Weights of a small transformer language model: 8 layers, width 256.
Each number is 128 + 24 x the weight over the matrix's rms, rounded and kept within 0 to 255. Layers, rows and columns count from 0.

# layer 5 MLP up, 1024x256, rms 0.188, rows 131-184, columns 128-255
[[164 129 116 134  82 178 134 128 105  95 147 138 143 138 169 121 143 143 112 136 179 142 131 169 123 124 130 126  98  97  94 125 123 112 148 147 135 152 126 129 121 107 126 146 165 122 131 160 159  85 119  79 118 130 137 138 120 155  69 156 114 129 118  69  76 137 178 118 124 117  96  97 141 118 133 135 151 120 144 103 118 140 168 123  94 126 128  89 106 121 151  77  66 104 144 116 158  97 121 132 156 143 136  93 136  95 155 143 129 114 123  99 145 179 144  95  84 150 170 121 101 105  88 166 155 129 178  95]
 [148 167 119 130 128 133  95 130 129 141 155 130 155 135 162  84  88 135 116 126 131  77 120 113 159 125 126  92 137  91 132 135 134 155 173 120 120  90 164 153 152 149 139 138 162 135 122 123 140 193 171 125 141 132  86 135 115 110 102 128 109 101 126 122  82 119 168 102  93 146 116 142 113 157 137  92 127 153 100 144 121 158 115 138  85  97 125 165 117 151 105 130 122 143 130 145 111 120 128 151 128 132 122 141 128  94 123 131 121 103 115 138 161 126 136 140 138 123 124 133 162 110 112  98 137 143 122 129]
 [106 101 122 141 104 150 131 161  79 166 112 135 146  77 113  85 127  80 124 129 113 152  91 148 110 115 125 123 122 154 142 109 164 104 121 126 142  95  89 109  73 134 115 155  81 138  90 121 130 116 140 134 132 141 120 143 118 113 135 147 108  78 118 110 127 114 136 131 136 111 191  84  74 126 135 147 140 144 131 125 121 124 121 139 114 154 127 144 114 142 142 166 132 117 111 124 141 148 106 108 142 152 154 121 138 109 135 166 112 127 144 130 105 113 128 118 139 105 114 127  97 140 130 139  91 149 148 164]
 [151  97 117 118 153 161 136 126  98  82 117 152  82 149 119 135 161 111 118 127  98  97 135 126 105 131 147 133 121 156 145 105 119 169 124 106 108 145 120 112 114 150  96 160 113  94 109 139 103 141 106 146  95 113 111  85 134 132  94 117 137 127 163 158 129 134  93  90 140 127 135 122 124 139 157 106 133 163  91  84  69 139 121 116 126 114 106 107 111 116 148 156 105 106 135 125 149 160 174 134 107 128 158 135 130 116 147 127 114 105 100 125 103 129 123 148  96 129 128  93 164 119 120 149 128 150 118 124]
 [ 98 115 137 174 127  75 131 120 103 173 127  99 119 152 118 127 111 105 115 135 152 138 137 134 140 133 124 168 150 114  83 177 151 114 148 170 110 157 113 135 100 104 145 152 104  93 120 112  87 131  74 155 152 165 116 116 141  79 143 110  81 141 124  94 125 105 170 164 119 145 111  90 154 106 122 142 141  96  95  74  73 168 157 104 102 118 146  97 121 179 155 143 150 123 166 140 150 110  95  97 124 142 130 132 141 145 150 123 115 155 109  68 140 114 143 140 116 153 113 154 153 109 140 155 119 106 122  95]
 [129 119 119 155 162 105 106 147 103 123 114 123 152 137 137 103 144 112  95  92 126 148 122 140 135 119 103 123 116 155 165 149 122 125 132 190 168 101 151  80 171 151 135 121 172 115 172 133 129 129 153 150 152 127 157 112 191 154  97 119 117 126 106 150 108 110  96 108 119 141 164 130 138 157 157  94 136 129 126 124 135 165 150 121 117 171 155 167  93  98 133  95 144 102 130 158 163 119 128 110 146 124 141 150 135 108 143 148 147 152 152 139 150 156 101 140 107 149 108 141 160 126  95  92  90  99 110 126]
 [ 98  89  93 116  65 122 127 151 141 100 113 188 109 104 182 147 157 111  92 162 147 135 108 144 127 130 115 140 158  82 133 110 119 103  88 108 123  94 141 131 108 128  87 128 133  94 127 145 129 114 127 144  78 109 115 123 111 156 144 139 129 145 158 156 101 105 106 139 130 152  92 148 131  82 140 133 135 172 134 140 116  98 145 119 123 173  94 149  96 141  92 139  96 123 127 129 134 114 111 125 152  74 136 113 112  87 110 119 116  54 107 123 154 161 164 119 124 102 120 123 128 154 161 153  87 130 107 160]
 [111  77 159 110  83 105 174 132  95 150 125 151 137 140 132 160 150 120 119 164  76 146 147 113 154  96 105 130 121 147 143 144 129 127 162 151 134 146 139 142 159 143 116  85 126  84 103 137 133 135 130  93 144 137 104 128 133 140 144 122 138 110 136 130 136 119 102 125  87 107  84  71 139  97 134 134 120 161 146 107 130 134 104 147 122 135 120 139 107 124 171 128 138  88 114 127 155 173 126 109  70 110 141 126 127 115 133 139 142 166 168 100 168 129 150 152 137 117 102 113 143 119 156 147 125 149 121  86]
 [145  98 111 132 142 118 100 150 121 117 109 117 130 111 115 169 102 160 157 126  96 155  98 169 109 116 104 158 100 147 128  91 121 130 157 114 147 134 155 167 105 148 117 122  87 107 111 111 130 105 103 121 130 145 136 107  98 131 132 104 125 130 125 176  90 157 145 128 118 199 134  98 139 168 117 156 186 134 142 109 139 142  86 128 153 161 110 121  87 133 131  95 135 123 129  87 121 137 163 157 162  99 128 114  90 147 124 123 161 164 160 134 138 127 119 140 143 110  82 121 128 104 167  97 187 125  85 131]
 [154 154 108 116 109 143 127 133 108 117 160 145 123 111 121 164 121 120 110 118 117 100 122 103 125 121 137 122 112  99 124 150 131 156 151 154 117 140 127 120 121  69 103 143 108 106 141 140 109 141 108 122 104 148 124  69 155  85 108 133 150 106 100  79 115  66 120 126 131 146 130  59 134 176 131 133 134  67 145 187 138 131 115 147 128 127 112 133 169 132 154 110 108  88  99  94 133 112 132 123 183 114 108  97 122 111 148  95 111 151 145 126 145 148 160 170 141 122 172 148 100 137 155 124 147 103 127 125]
 [ 72 105 100 133 203 144 123 133 117 120 134 106 125 129 155 125 124 115 120 129 149  80 151 167 103  94 151 136 104 154 125  93 158 132 121  82 132 125 144 160 178 152 125 127 117 132 126 121  84 111 131 110 114 116 133 125 150  91 140 136 114 122  89 123  87 103 152 113 105 145 114 180 146 180 156  78 123  69  78 128 133 175 191 105 131 128 146 141 114 102 165 139  72 103 155  86 128 126 132 172 150 147 158 128  85 132  84  99 122 130 113 158  99  79 132 133 148  97 140 117 154 141 162 161 145  88 119 144]
 [124 151 174 111 136 178 101 145 111 142 125 128 139 119 135  97 150 122 170 163 113 107 137 103 103 120 122 148 128 155 176 134 117 143 106 144 140 142 114 138 119 127 175 127 137 140  67 147 114 106 141 130  88 156 133 130 126 104 128 159 138 137 127 134 124 124 139 190 113 149 147 109  99 100  95 118 109 134 131 191 118 159 130 135 124 134 123 137 119 147  85 143  81 118 124 127 127 140 134 150 140 128 123 145 127 161 103 104 155 120 129 130 144 106  98  85 140 155 140 105 128  99  76  91 130 145 138 144]
 [171 110 117 123 138 135 137  88 131 111 109 136 128 114 108 120 137 175 128 146 122 118 126 145 172 114 116 158 139 160  66 104 159 122 143  97 116 136  87  73  98 141 106 124 120 119 109 184  79 148  85 184 106 133 172 114 129 150 113  95 135 126 180 150 146 124 140 139 138 183  95 121 122 220 148 155 127 122 149 122 126 106 171  73 148 140 154 140 112 103 116 122 151 119 117 116 111 109 146 114 131 167 115 118 136  96 142 135 146 113 148 148 158 108 133 124 100 162 135 136 139 148 121 119 168 125  98 146]
 [ 74 126 115 115 160 128 132 109  90 122  90 115 150 141 113  98 170 138 185 109 102 116 161 112 133 134 172 153 148  92 152 112 116 130 102 116 167 107 115 139 103 139 145 127 123 164 117 145 148 127 146 115 119 163 136 141 115 111 119 121 153 123 135 122 157 125 166 120 106 165 133  71 145  86 120 109 126  86  74  76  87 129 167 144 122 130 157 123 142 114 151 146 192 130 108 109 121 128 139  69 130 137 167 103 158 114 132  81 120  88 129 120 107 159 118  94 147  56 141 134 121 157 147  74 122 139 123 136]
 [120 140 141 161 134 169 124 141 115 120 145 142 145  97 105 129 123  90 140 124 147 113 121 126 112 111 162 166 124 144  99 148 130 166 110 126 113 122 116 158  66 104 108 152 139 124 152  67 127 126 123 126 131 110 126 105 101 105 103 121 135 137 149 165 142 125  96 167 135 130 138 112 137 108 131 120 149 110 139 159 144 123 140 165 165 150 166 126 118 155  86 137 158 145 119 142 154 105 163 125  89 118 121 133 122 121  98 121 133 142 121 107  99 148 158 148 128 166  99 145 144 136 137 114 136 158 110 126]
 [143 136 106 110 124 188 115 147 112 146 107  57 126 121 124 117  95 130  98 101 124 139 148 120  99 117 118  90 101 141 151 150 104 127 163 108 120 155 167 134 154 203 145 113 134 119 163 128 128  98  90 125 100 189 117 148 122  95 153 104 146  95 131 158 120 138  92 162  89 127 129 125 119 142 118  99  98  78  63 133 108 149 116 161 127  89 167 154 161 154 139 158  89 125 149 105 100 124 160 100 146 114 119 123 106 158 133 105 136 158 128 133 106 124 116 125  87 145 158 167 125  86 126 144 142  95  97 116]
 [114 141 161 155 121 114 150  81 180  92 113 101 136 150  92 111 103 171 163 141 146 136 103 108 149 108 146  82  93 109 156 140 143 160 173 109 170  88 113 142  83 156 108 108  97 107 100 106 159  86 118 151 112  98 122 125 116 144 142 111 133 124 133  49 133 138 110 102 119 149 123 134  78 120 112 131  96 168 114 122 116 159 128 103 111 173 111  87 171 155 155 112 121 138 112  98 129 107 144 108 129 167 153  66 157 138 114 124 178 169 168 103 129 150 113 148 109 105 136 120 123 144 163 108 136 153 116 113]
 [127 127 121 132  86 178 119  98 160 128 131 138 102 116 124 128 155 122 140 128 154 128 164 123  96 120 101 144  96 166  56 153 145  85  98 157 100  73 157 128 139 128 131 109 140 129 101 114 156 107 132 133  99 103 103 135 100 130 151 164 157 150 156 116  77 142 124 131 127 153 193 113 174 126 142 140 131 120 116 102 132 138 159 147 128 101 113 115 174 142 121 151 111  92 147 112 145 115 139 126 136 138 157 132 134 173 127 163 139 162 130 124 116 137 148 160 125 111  84 130 127 126 146  83 159 101 147 161]
 [109 119 162 131 142  78 150 134 108 129 100 148 172 132  98 128 126 113  63 123 109 127 151 121 134 108 110 126 108 126 147 130  99 183 137 133 163 128 135 133 109 100 166 137 156 128 118 106 126 154 137 119 157 104 107 112 125 108 108 139 142 153 128 129 173 127 133 131 102 163 164 101 146  50 140 140 181 139 112 124 135 140 152 102 140 134 141 160 102 117 122 158 107  99 108 136 159 139 116 113 140  90 205 117 104 186 128 122 112 106 124 100 108 128 129 161  96  76 137 121 122  90 134  87 138 112 114 140]
 [145 155 109 115 131 139 133 119 125 118 159 166 140 146 110 139 127 114  85 161 164 115 112 155 111 145 141 144 140 161 123 100 138 125 111 100 108 146 116 115 120  75 122  97 123 118 167 113  79 175 113  93 121 139 133 161 105 107  72  94 117 149 144 145 124 115 120 136 126 132 170 155 137 112 151 138 135 130 159 209 136 148 146  97 164 124 100 137 117 120 144 114 183 114 133 131 145 128 101 120 141 175 141  99  59 147 104 117 171 163 165 108 118 124 147 119  93 146 135  96 143 118  92  71  78 104 146 114]
 [126 136 124 151 139 146 108 166 131 119 134 142 135 137 119  97 119 130 142 133 161 101 131 150 133 140 136 155 185 127 125 156 119 166 158 116 124 132 175 122 132 142 125 112  98  92 124 114 123 104 136 164 130 111 164 117 122 158 130 145 161 165 119 146 158 114 112 108 129 193  89 111 145 161 107 139  84 125 190 119 173  99 130 112 149  53 121 140 132 130  90 131  89  88 151 102 156 132  93 177 134 138  96 124 142 166 150 131  94 129 145 106 171 112 114 107 145  93 151 169 123 130 129 118 138 115 132  89]
 [120 132 114 124 149  95  92 133 148 130 142 173 120 148 115 149 124 139 140 151 105 171 106 140 147 173 158 144 153 111 136 138 153 142 129 155 149 144 119 177  95 172 114 100 172 140 105 127 143 164 124 132 139 121 132 107 132 135 128 161 151 109 131 109 129 102 143 175 151 164 127 151 111 127 134  94 139 147 108  94 110 169 159 119 151 113 124 175 129 102 129 134  93 106 124 124 122 140 176  82 132 103 115 123  88 105  57 125 134 144 125 164 160 123 149 129 117 119  78 116  99 161 164  93 142 131 117 160]
 [172 132 120 144 101 134 111 130 147 119 158 147 136 132 113 153 121 120 111 134 167 124 161 156 108 164 128 148 157 115 117 123 126 137 155 124 134 161 130 129 110 137 124 145  92 118 142 126 153 129 126 150 147 140 119 132 123  97 115 118  77 124 130 119 123  95 158  89 100 134 129 131 155 136  84 108 173 136 146 136 151 124 121 179 113 174 155 102  89 102 170  92 114 143 137 146 170 100 127 138  88  80 146 106 134 165 192  93 101 139 106 119 125 105  86 166 159 129 133 118 106 122 134 161 148 116  70 133]
 [139 125 122 153 102 137 146  97 117 127 132 111 130 121 126 127 170 183 112 121 162 166 124 146 135 130 166 123 125 148 143 134 159 172 125  76 100 104 151 118  87 132  89 100 129 106 130 139  79 139 142 122 151 151 117  81 138 117 133 102 131 165 101 139 170 114 135  84 122 156 153 120 177 113 109 142 163 135 118 139 165 184 197 143 117  91 162 122 119 135 146 129 152 156 178 112 120 161 125 123  96  92 123 126  78 160 154  69  91 103  64 132 166 117  95 189 158 154 128 138 124 118 134 114 122 102 133 107]
 [158 149 138 109 114 138 117 119 115 107 154 121 148 121 117 107 124 122 135 110 104 151 142 114 145 114 158 122 111 149 140 143 118 105 122 117 150  91 179 150 137 172 134 144 114 114 146  95 153 118 124 146 110 152 161 155 133 138  89 140 112 143 152 154 119 172  94 107 150 126 152 119 123 165  97 143 149 157 162  95 148 138 123  68 115 145 152  98 138 131 118  93 148 128 158 149 140 142 134 130 103 113 108 153 137 136 155 111  78 127 163 114 119 141 144 125 138 114 104 190 140  74 128 125 134 101 119 114]
 [147 170 106 127 152 104  97 172 117  55 109 176 135 155 159 115 155  91  64 165 162 108 105 127  92 155 190 162  91 100 132  97 151 108 168 158 124 162  99  97 120 106  70 131 117 151 109 152 130 172 109 132 125 147 137 105 116 131  91 138 110 135 157 127  99 111  96 123 145 116 148 128 170 117 150 103 133 158 122 147 143 154 159 120 142 130 148 112 117 125 130 149 108 126 166 110 138 171 134 128 118 130 153 114 120 152 151  99 135 115 155 118 106 142 135 129 156 106 129 142 158 140 134 102 122  97 163 103]
 [124 145 102 135 130 167 140 118 118 118 142 132 166 189 119 137  64 113 110 116 110 161 139 101  81 100 149 126 112 110 182 116 152 115 107 136 127 115 146 153 132 127 136 123 152 124 177 111 148 168 139 151 127 133  88 139  98  94 148 167 100 100 152 159 108  95 102 138 119 152 114 132 110 151 169 124 114  75 146 132 140 156  89 170 106 144 125 124 110 115 124 108 126 150 137 151  91 151 147 116  93 145 130  98 131 122 118 133 124 144 122 125 114 152  96  93 125 111 148 123 156 142 132 157 145 160 122 132]
 [110 102 165 161 122 111 113 152 122  95 160 133  96 142 140 132 131 116  95 111 125 156  92 100 132 113 119 117 129 122 120 110 136 161 174  99 141 128  89  81 147 124  86 135 126 166 150 160 134 144  94 111 148 149  99  95 144 136 128 140 119 113 144 156 117  97 144 168 120 131 123 150 163 128 160 128  80 152 117 118 142 138 106 114 142 111 158 178 138 126 109 117 103 154 135 141 165  91 173 113  96 156 118 124 131 157 131 119 124 124 137 106  86 122  96 119 109 136 125 144 110 144  86 120 110 138  86 143]
 [118 105 146 147 127 139 145 126 130 114 146  95 135 145 123 106 118 139 140 143 147 147 176 121 147 135 194 154 132 122  98  99 100 118 119 128 151  98  88 117  99 120 167 136 129 157 109 105 110 145 141  86 141 172 126 147 131 131 137 126 112 171 106 154 130 131 137 159 168 123 162 107 133 122 134 169 111 128 152 122  99  74 110 185  95 147 120  83 129 128 114 173 108 132 172 101 122  70 117 113 126 109 116 167 100 141 149 112 131 106 109 111  78  99 145 149 119 148 109 116  95  79 141 161  86 130 108 121]
 [131 139 129 132 120 147  82 102 157 119 155 127 117 129  83  90  98 105  95 156 142 101  99 171 123 110 167 153 130 124 160 112 123 117 146 131 149 111 162 117  88 144  96 175 141 160 117 158 109 134 130 113 133 114 119 136 130 169  86 132 117 141 126 105 132 141 149 171 183 138 132 133 134 118 107  94 163 139 162 117 129 113 101 100  82 120 111 120  83 152 122 125 117 160 137 115 189 111 113 103 128 147 111 143 147 131 146 147 155 130 113 144 135 114 104 136 131 134 131 133 125 132 159 111  94  84 166 105]
 [111 123 144 128 113 144  86  81 121 130 126 177 129 146  82  98 125 152 127  98 112 136 118 149 134 109 110 158  92 108  97  73 156 162 216 126 174 119 146 109 123 175 160 124  75 132 157 134 149 102 175 159 184 126  81 126 144 114 117 144 116 133 149 137 119 124 158 136 135 152 134 175 183 100 131  92 164 143 130 107 176 149 151 138 133 115 128 146 116 126 150 116 107  74 107 129 128 124 109  90 125 148 137 139 103 141 122 155 138 154 152 114 131 123 166  93 115 101 142 135 169 137 142 155 112 103 157 123]
 [140 111 124 109 143 173 103 104 131 101 103  81  94 122 123 134 136 190 107 165 126 103 126 132 111 161 124 136 101 118 129 137 148 135 125 149 130 158 146 131 108 114 159 165 126 162  86 132 172  82 130 158 140 100 140 109 140 159 135 146 126 144 172 147 151 107 142 136 147 135 148 121 123 128 164 155 113 145 121 135 130 128 155 110 119 126 136 111 141  93  60  71 128 139 166 142 124 127 148 119 124 134  88 175  88 137 143 164 135 136  95 136 122  98 157 131 105 172 128 120 129 138 133 170 115 129 145 145]
 [140 136 153 168 121 102 105 138 159 121 121  77 141 144 109 138 170 127 124 159 126  68 101 157 134 112 124 139 131 105 119  76 137 114 147  89 158  80 160 144 146 170 107 165 104 107 171 174 103 119 114 125 126 103 154  77 152 124 137 120 112 133 132 164 109 107 113 136 119 138 147 131 155 134 122 154 107  71  83 136 131 140 142 114 113  94 134 114 104 149 110 103 149 154 102 113 144 146 131  82 114 107 144 139 140 117 125 120 114 156 138 130 135 109 154 135 125 122 147 164 145 119 126 146 112 127 135 164]
 [ 86 136 101 164 134 163 141 123 124 167 115  84 120 109  96 133  94 149 155 125  94 138 110 125 120  72 155 139 134  95  49 138 102 118 123 106 131 151 160 141 142 100 148 127 134  96 168 119 102 137 124 132 128 154 154 126 104 120 173 158 131 151 156 140 103 101 115 151 127 135  98 164 133 141  97 114 164 172 121 167 140 150 140 129 172 104  82 100 113 161  93 127 139 150 110 141 109 153 131 125 162 122 152 163 128 123 153 101 132 100 128 126 107 129 106 126 145 179 116 105 128  93 135 146 112 110 136 118]
 [141 117 128 134 116 134 130 156 103 181 137 150 108 135 109 117  99 110 111 148 150 126 143  96 120 149 164 135 107  92 165 123 116 142 174 125 114 118 123 134 136 161 136 135 141 152 155 101 143 129 148 161 145 131 113 158 115 120 142 141 142 133 122 125 133  88 101 119 163 178 129 115 115 121 140 138 141 135 136 103 122 137 132 154 100 116 113 127 149 102 135 131 153 120 111 157 103 156 117 135 121 129 117 144 133 127 135 134 149 102 126  87 153 159 132  66 130 146 100 118 103 149 152 126 145 155 133 133]
 [118 105 152 149 100 163 114 103 117 133 110 150 172 152 140 160 129 137 117 157 157 124 157 154 155 150 145 113 144 119 124 106 108 149 161 120 157 149 100 127 130 117 132 153 138  76 145 108 106  86 123 123 136 121 118 152  91  96 134 201  97 113 128 154 152 140 130 162 175 157  90 123  97 100 144 155 114 139 109 126 132  92 113 100 130 151 117 147 107 154 135 144 122 111 116 144 112 153 143 180 124 154 133 161 120 116 126 100 123 158 110 119 126 108 156 116 103 100  82 143 130 140 116 147 118 139 137 156]
 [137 118 149 183 130 142 129 136 119 154  89 119 126 124 114 160 111 162 103 119 153 170 178 139  83  99 139  81 149 161 153 100 110 135 143 122 177  93 153 111 105 137 128 139 148 138 145  90 146 121 109 103 106 130  92 135 127 102 108 122 176  93 132 126 151 124 100 133  92 168 197 133 118 127  80 170 136  61 104 110 159  92 130 137 140 125 146  92 122 137 146  99 138 169 142 138 106 112 107 132 108 116 114 125 138 146 119 133 145 149 150 110 118 158 138 113 140  85 154  77 135  80 175 124 154 101 155 126]
 [152 112 147 146 116 139  76 177 125  97 101 113 108 141 109 154 149 131 106 107 128 151  77 168 133  94  95 113 165 102 101 151 160 101 108 135 128 139 168 138 117 113 110 139 137 119 159 121  91 156  91 118 131 173 186 116 160 111  83 111 167 143 147 111 170 137  90 109 170 163 173  94 134  73  93 159 122 135 121 125 130 143 131  92 111 119 156 111 131 152 153 126  99 146 174 108 138 117 124 167 123  97 108 163 114 103 135 149 146 148 114 122 119 118 121 121 129  96 135 124 123 133 106 109 161 113 141 166]
 [165 136 104 154  91 176 100  89  89 154 129 119 131 153 107 120  80 133 136 117  94 136  77 128 154 155 139 111 131 114 100  99 121 139 128 141 152  91  78 139 133 102 101 148 124 168 143 173 134 130 100 122 185 158 129 118 139 179 130 124 117 123  80 105 149  94  76 159 103 174 152 129 157 146  74 150 128 162 114 147 159 137  97 141 118 112 146 148 133 142 143 125 161  78 129 100 126 139 155  96 161 129 139 136 164 125 121 139 125 147 132 123 140 145 149 111 139 128 134 180 116 144 104  63 129 162 205 109]
 [109 123 129 138 118 155 144 131 113 108 181 151  96 100 134 129 126 145 156 166 116 116 152 106 143 122 158 121 130 175 135 130 135 111 153 136 119 123 111 129 148  60 123 107 169 158 122 129 115 144 119 150  80  72 114  73 132 138 151 140 109 111  84  92 124 132  92 135 137 117 130 180  87 173 117 154 146 101 142 135 141 121 147 127 131  85 132  96 140 102 140 117 144 118 114 164 154 131 144 109 164 120 130 194 118 167 117 138 115 110 105  94 122 107 149  77 134 131 105 137 110 156 126 134 161 142  96 121]
 [144 128 135 123 109 103 128 148 106  86 104 113 125 158 149 156 106 111 131 106 166  89 132 136 155 112 120 129 128 104 172  52 119 106 161 118 122 134 149 102 129 151 162 100 108 142 118 116  93 113 102 156 116 122 112 100 176 145 138 124 131 131 137 186 124 156 122 154 108 114 125 132  87 142 113 111 129 169  96 179 147  61 147 161 134 112 120  99 102 152 143 124 134  84  91  97 127  93 131 106 159  96 107 144 114 114 109 113 148 117 141 102 154 122 110 101 174 143 128 110 135 134 159 167 143 121 163 162]
 [146 187 111 114 101 135  98 117 137 110 152 114 148 141 125 103 141 119 140 109 120 138 164 154 125 133 126 126 110 145 119 113 145 137 138 171 111 162 173 142 112 114 129  89 138 155 123 169 127 120 127 145 133 127 153 127 137  82 142 113 156 137 101  96 104 121 127 122 162 122 116 137 136 125 103 110 140 135 120 109 134 143 147 135 114 125  59 130 122 110 128 158 144 147 174 149 132 114 106 131 122 111 121 123 109 104 148 145 105 129  98 115  58 118 127  83 123 106 134 153 140 117 142 132  93 108 155 124]
 [119 140 147 128 127 125 121 116  60 127 127 138 120 127 148 120 181 194 108 140 116 129 156 131 129 159 157 134 161 134 148 138 155 136 123 130 105 174 149 113  83 123 142  94 147 141 168  95 142 122 126 146 154  94 138 101 122  93 146 131  97 127 156 116  99 139 142 107 125 134 116 131 127 107 152 108 149 151 133 122 125 103 111 151 125 147 122 116  93 108 139 102 140 118 139 156 143  95 162 133 113 133 142 137 151 134 149 148 130 125 141 103 108 105 152 111 135 154  86 114 104 113 113 120 147 117 163 104]
 [ 99 154 114 134 163 106 132 106 130 147 112  86 175 111 139 132 116 110 157 153 140 173 116 138 143 106 135 136 147  94  80  81 121 138 118 120 142 112 181 165 143 113 146 151  99 117 117 129 107  84 150 113 117 114 109 105 137 142 129 139 126 129 114 122 143  74 136 116 118 129 179 142 182 114 112 130 157 162 121 112  76 156 162 145 120 109 137 125 105 109 115 130 134 142 105 121 145 148 133 120 171 150 107 137 128 136 128 127  81 100 135 117 104 141  99 141 158 109 128 134 162 120 125 147 150 102 139 114]
 [120  88 140 110 165  84  96 132 114 123 110 130 141 172 118 146 118 125 130  96 144 153 127 142 128  77  88 119 162 150 106 126 114 122 143 134 185 120 198 142 126 103 125 109  98  85  98 127 130 102 124 104 144 122  90  88 151  84 126 132 125 151 149 143 119  99 112 158 141 139  95 147 161 111 140 186 129 119 127 102 123 152 133 152  90 102 134 119 119 114 106  94  63 142 124 131 155  83 120 145 142 120 124 121 120  98 159 136 129 142 112  88 141 130 132 103 162 159 130 168 126 154 152 122  98 147 143 117]
 [134 162 132 124 165 143 106 119 105  93 128 116 143 117 136 132 165 117 117 132 130 120 118 122 144  98 162 172 165 115 120 137 129 123 119 106 102 120  97 119 142 129 119 122 123 121 105 102 102 141 142 117 131 150 155 138 145 132 120 148 103 157  93 148 139 101 166 162  79 121 122 149 133 129 135 119 130 113 141 136  97 145 131 127  96  76 112 109 100 114 132 125 100 147 144 118 145  74 155 131 148 114 114 114 104 167 139 106 129 108 102 165 114 165 121 142  93 147 130 130 130 113  99 125 127 126 155 139]
 [142 107 156 109 146 124 154 149 151 135 131 102 133 126 134 130 110 136 148 149 116 143 129 175 133 145  96 126 119 125 143 122 163 116 134 156 155 164 124 107  93 141 119 145 157 164 119  90 142 149 143 140 137 125  94 115 108 109  90 123 155 121 149 107 152 124 131 141 101 142 112 143 134 122 173 153 143 146 146 142 103 129 137 116  56 137 154 133 168 138  91 140 152 114 108 122 132 135  93 137 126 119 147 109 131 116 118  84  91 120 121 145 135 123 159 144 143 115 148 128 163  99 142 150 131 110 127 133]
 [145 129 169 119 166 133 146 148  83 171 140 130 139 151 111 103 120 152 106 127 118 144 111 111 109 156 124  82 110 147  98  85 142 119 108 113 119 134 105 132 140 137 135 179 125 136 136 119 118 134 124 143 171 123 132 136 136 159 128 164 136 158 113 155 131 131 141 121  93 126 149 135 156 143 165 163 123  99 122 111 128 120 145 172 128 144 144 148 147  80 125 178 101 122 129 104 108 106 116 123 111 116 152 128 111 111 131 127 156 105 133 119 103  75 107 149 137 133 131 109 133  83 108  89 105 110 151 122]
 [122 126 161 160 153 151 141 114 102 111 169 141 152 114 145 126 112  92 165 139 119 127 159 116 104 143  83 125 154 158 122 149 171 143 112 153  84 113 120 155 118 138 125 149  90 102 137 105 138 129  92 161 132 128 126 106 115 106 121 176 130 145 105 121 121  92 127 118 111 117 142 131 130 113 144 163 105 181 132 157 124 134 125 139 168 124 175 167 111 159 118 107 102 103 126 128 100 110 149 105 133 141 128 141 115 149 152 104 134 122 119 178  97 114 151 114 119 128 112 137 131 125 150 108 134 143  98 146]
 [ 95 140  93 102 111 145 113 131 133  89 120 113 115 174 111 125 130 101  67 119 130  91  98 153 146 147 101  86 172  84 131 161 123 137 151 177 127 163 122 145 148 143 141 147  72 127  88  79 145 101 140 122  85 131 105 127  94  91 112 166  83 136 117 136 135 133 127 105 142 136 151 150  70 109 159 126 151 113 162 125  97 139 153 137 134 147 180 136 140 115 109 146 112 128 141 114 110 190 112 112 128 107 140  90 107 116 107 152 147 100 162 151 111 150  99 110 153 123 140 156 154 152 122 139 150 153 101 148]
 [119 121 117 115  99 116 127 154 155 115  63 118 122 128 128 136 138 119  96 127 153 144 157 147 113 142 117 140 105 179 139  92 121 124 130  98  94 126 107 147 127 139 102 105 184 116 100 126 142 116 103 131 163 154 116 124 134 125 148 141 144  96 117  87 117 125 113 137 158 147 159 130 160 145 111 179 114  76 110 145 124 130 161 100 108 125 165 121  99 134 120 144 113 151 148 104 133 133 172 149 155  88 111  93 111 143 130  84 122  77 136 145 132  96 137 132 141 140 122 159 100 151 176 101 109 117 126  98]
 [ 71 114 161 102 133 138 139 100 110 159  93 147 135 118 132 114 141 124 105 140 155 116 140 142 110 112  88 113 180  95  95 103  99 133 134 108 120 112  91 141 127  70  91 147 134 144 121 119 113 150 126 145 118 131 130 100  88 150  77 115  94 126 119 129 130 141 121 139 141 120 119 126 116 115  84 138 124 106 148 166  71 126 109 160 100 110 129 123 141  99 130 100 140 149 135  99 130 116 158  87 124 166 146 161 132 146 146 128 135 140  94 140 160 109  93 123 154 110 146 153  87 129 117  88 136 165  97 137]
 [136 118 131 137  97 136 108 105 109 110 156 118 110  96  94 118 105 115 134 132 140 168 105 125 166 124  99 129 133 120 165 159 117 157 141  99 134 113  90 141 119 148 120 116  99 133  83 149 137 136 101 166 100 180 147 150 152  70  96 110 143 105 147 134 108  99 113 106 101 139 158  72 115 123 157 119 169  86 125 154 113 168 127 126 110 219 126 142 150 107 142 111 145 150  92 138 116 101 163 148  81  91 142 121  97 122 113 101 138 124 126 111 131 118  90 165 100 115 119 100 153 137  82 151 149 117  95  65]
 [138 135 114 139 124 103 161 113 145 103 120  86 135 146 141 155  93 126 126 109 170  60 130 149 120 103 105  98 142 145  95 122 139 111 113 128 114 119 125 169 144 135 130 125  72 170  67 154 118  89 128 154 132 164  88  94  73 129 130 148 119 111 112 168 140 169 128 148 128 130 122 121  95 119 140 113 129 166  91  79 123 110 117 104 111  84 117 112  93 118 142 112  84 122 105 131 130 159 160 125  91  87 126 137 137  98 174 131 149 147 144 126 125 150 131  99  86 127 113 152 122 114  90 129 105 133 136 150]]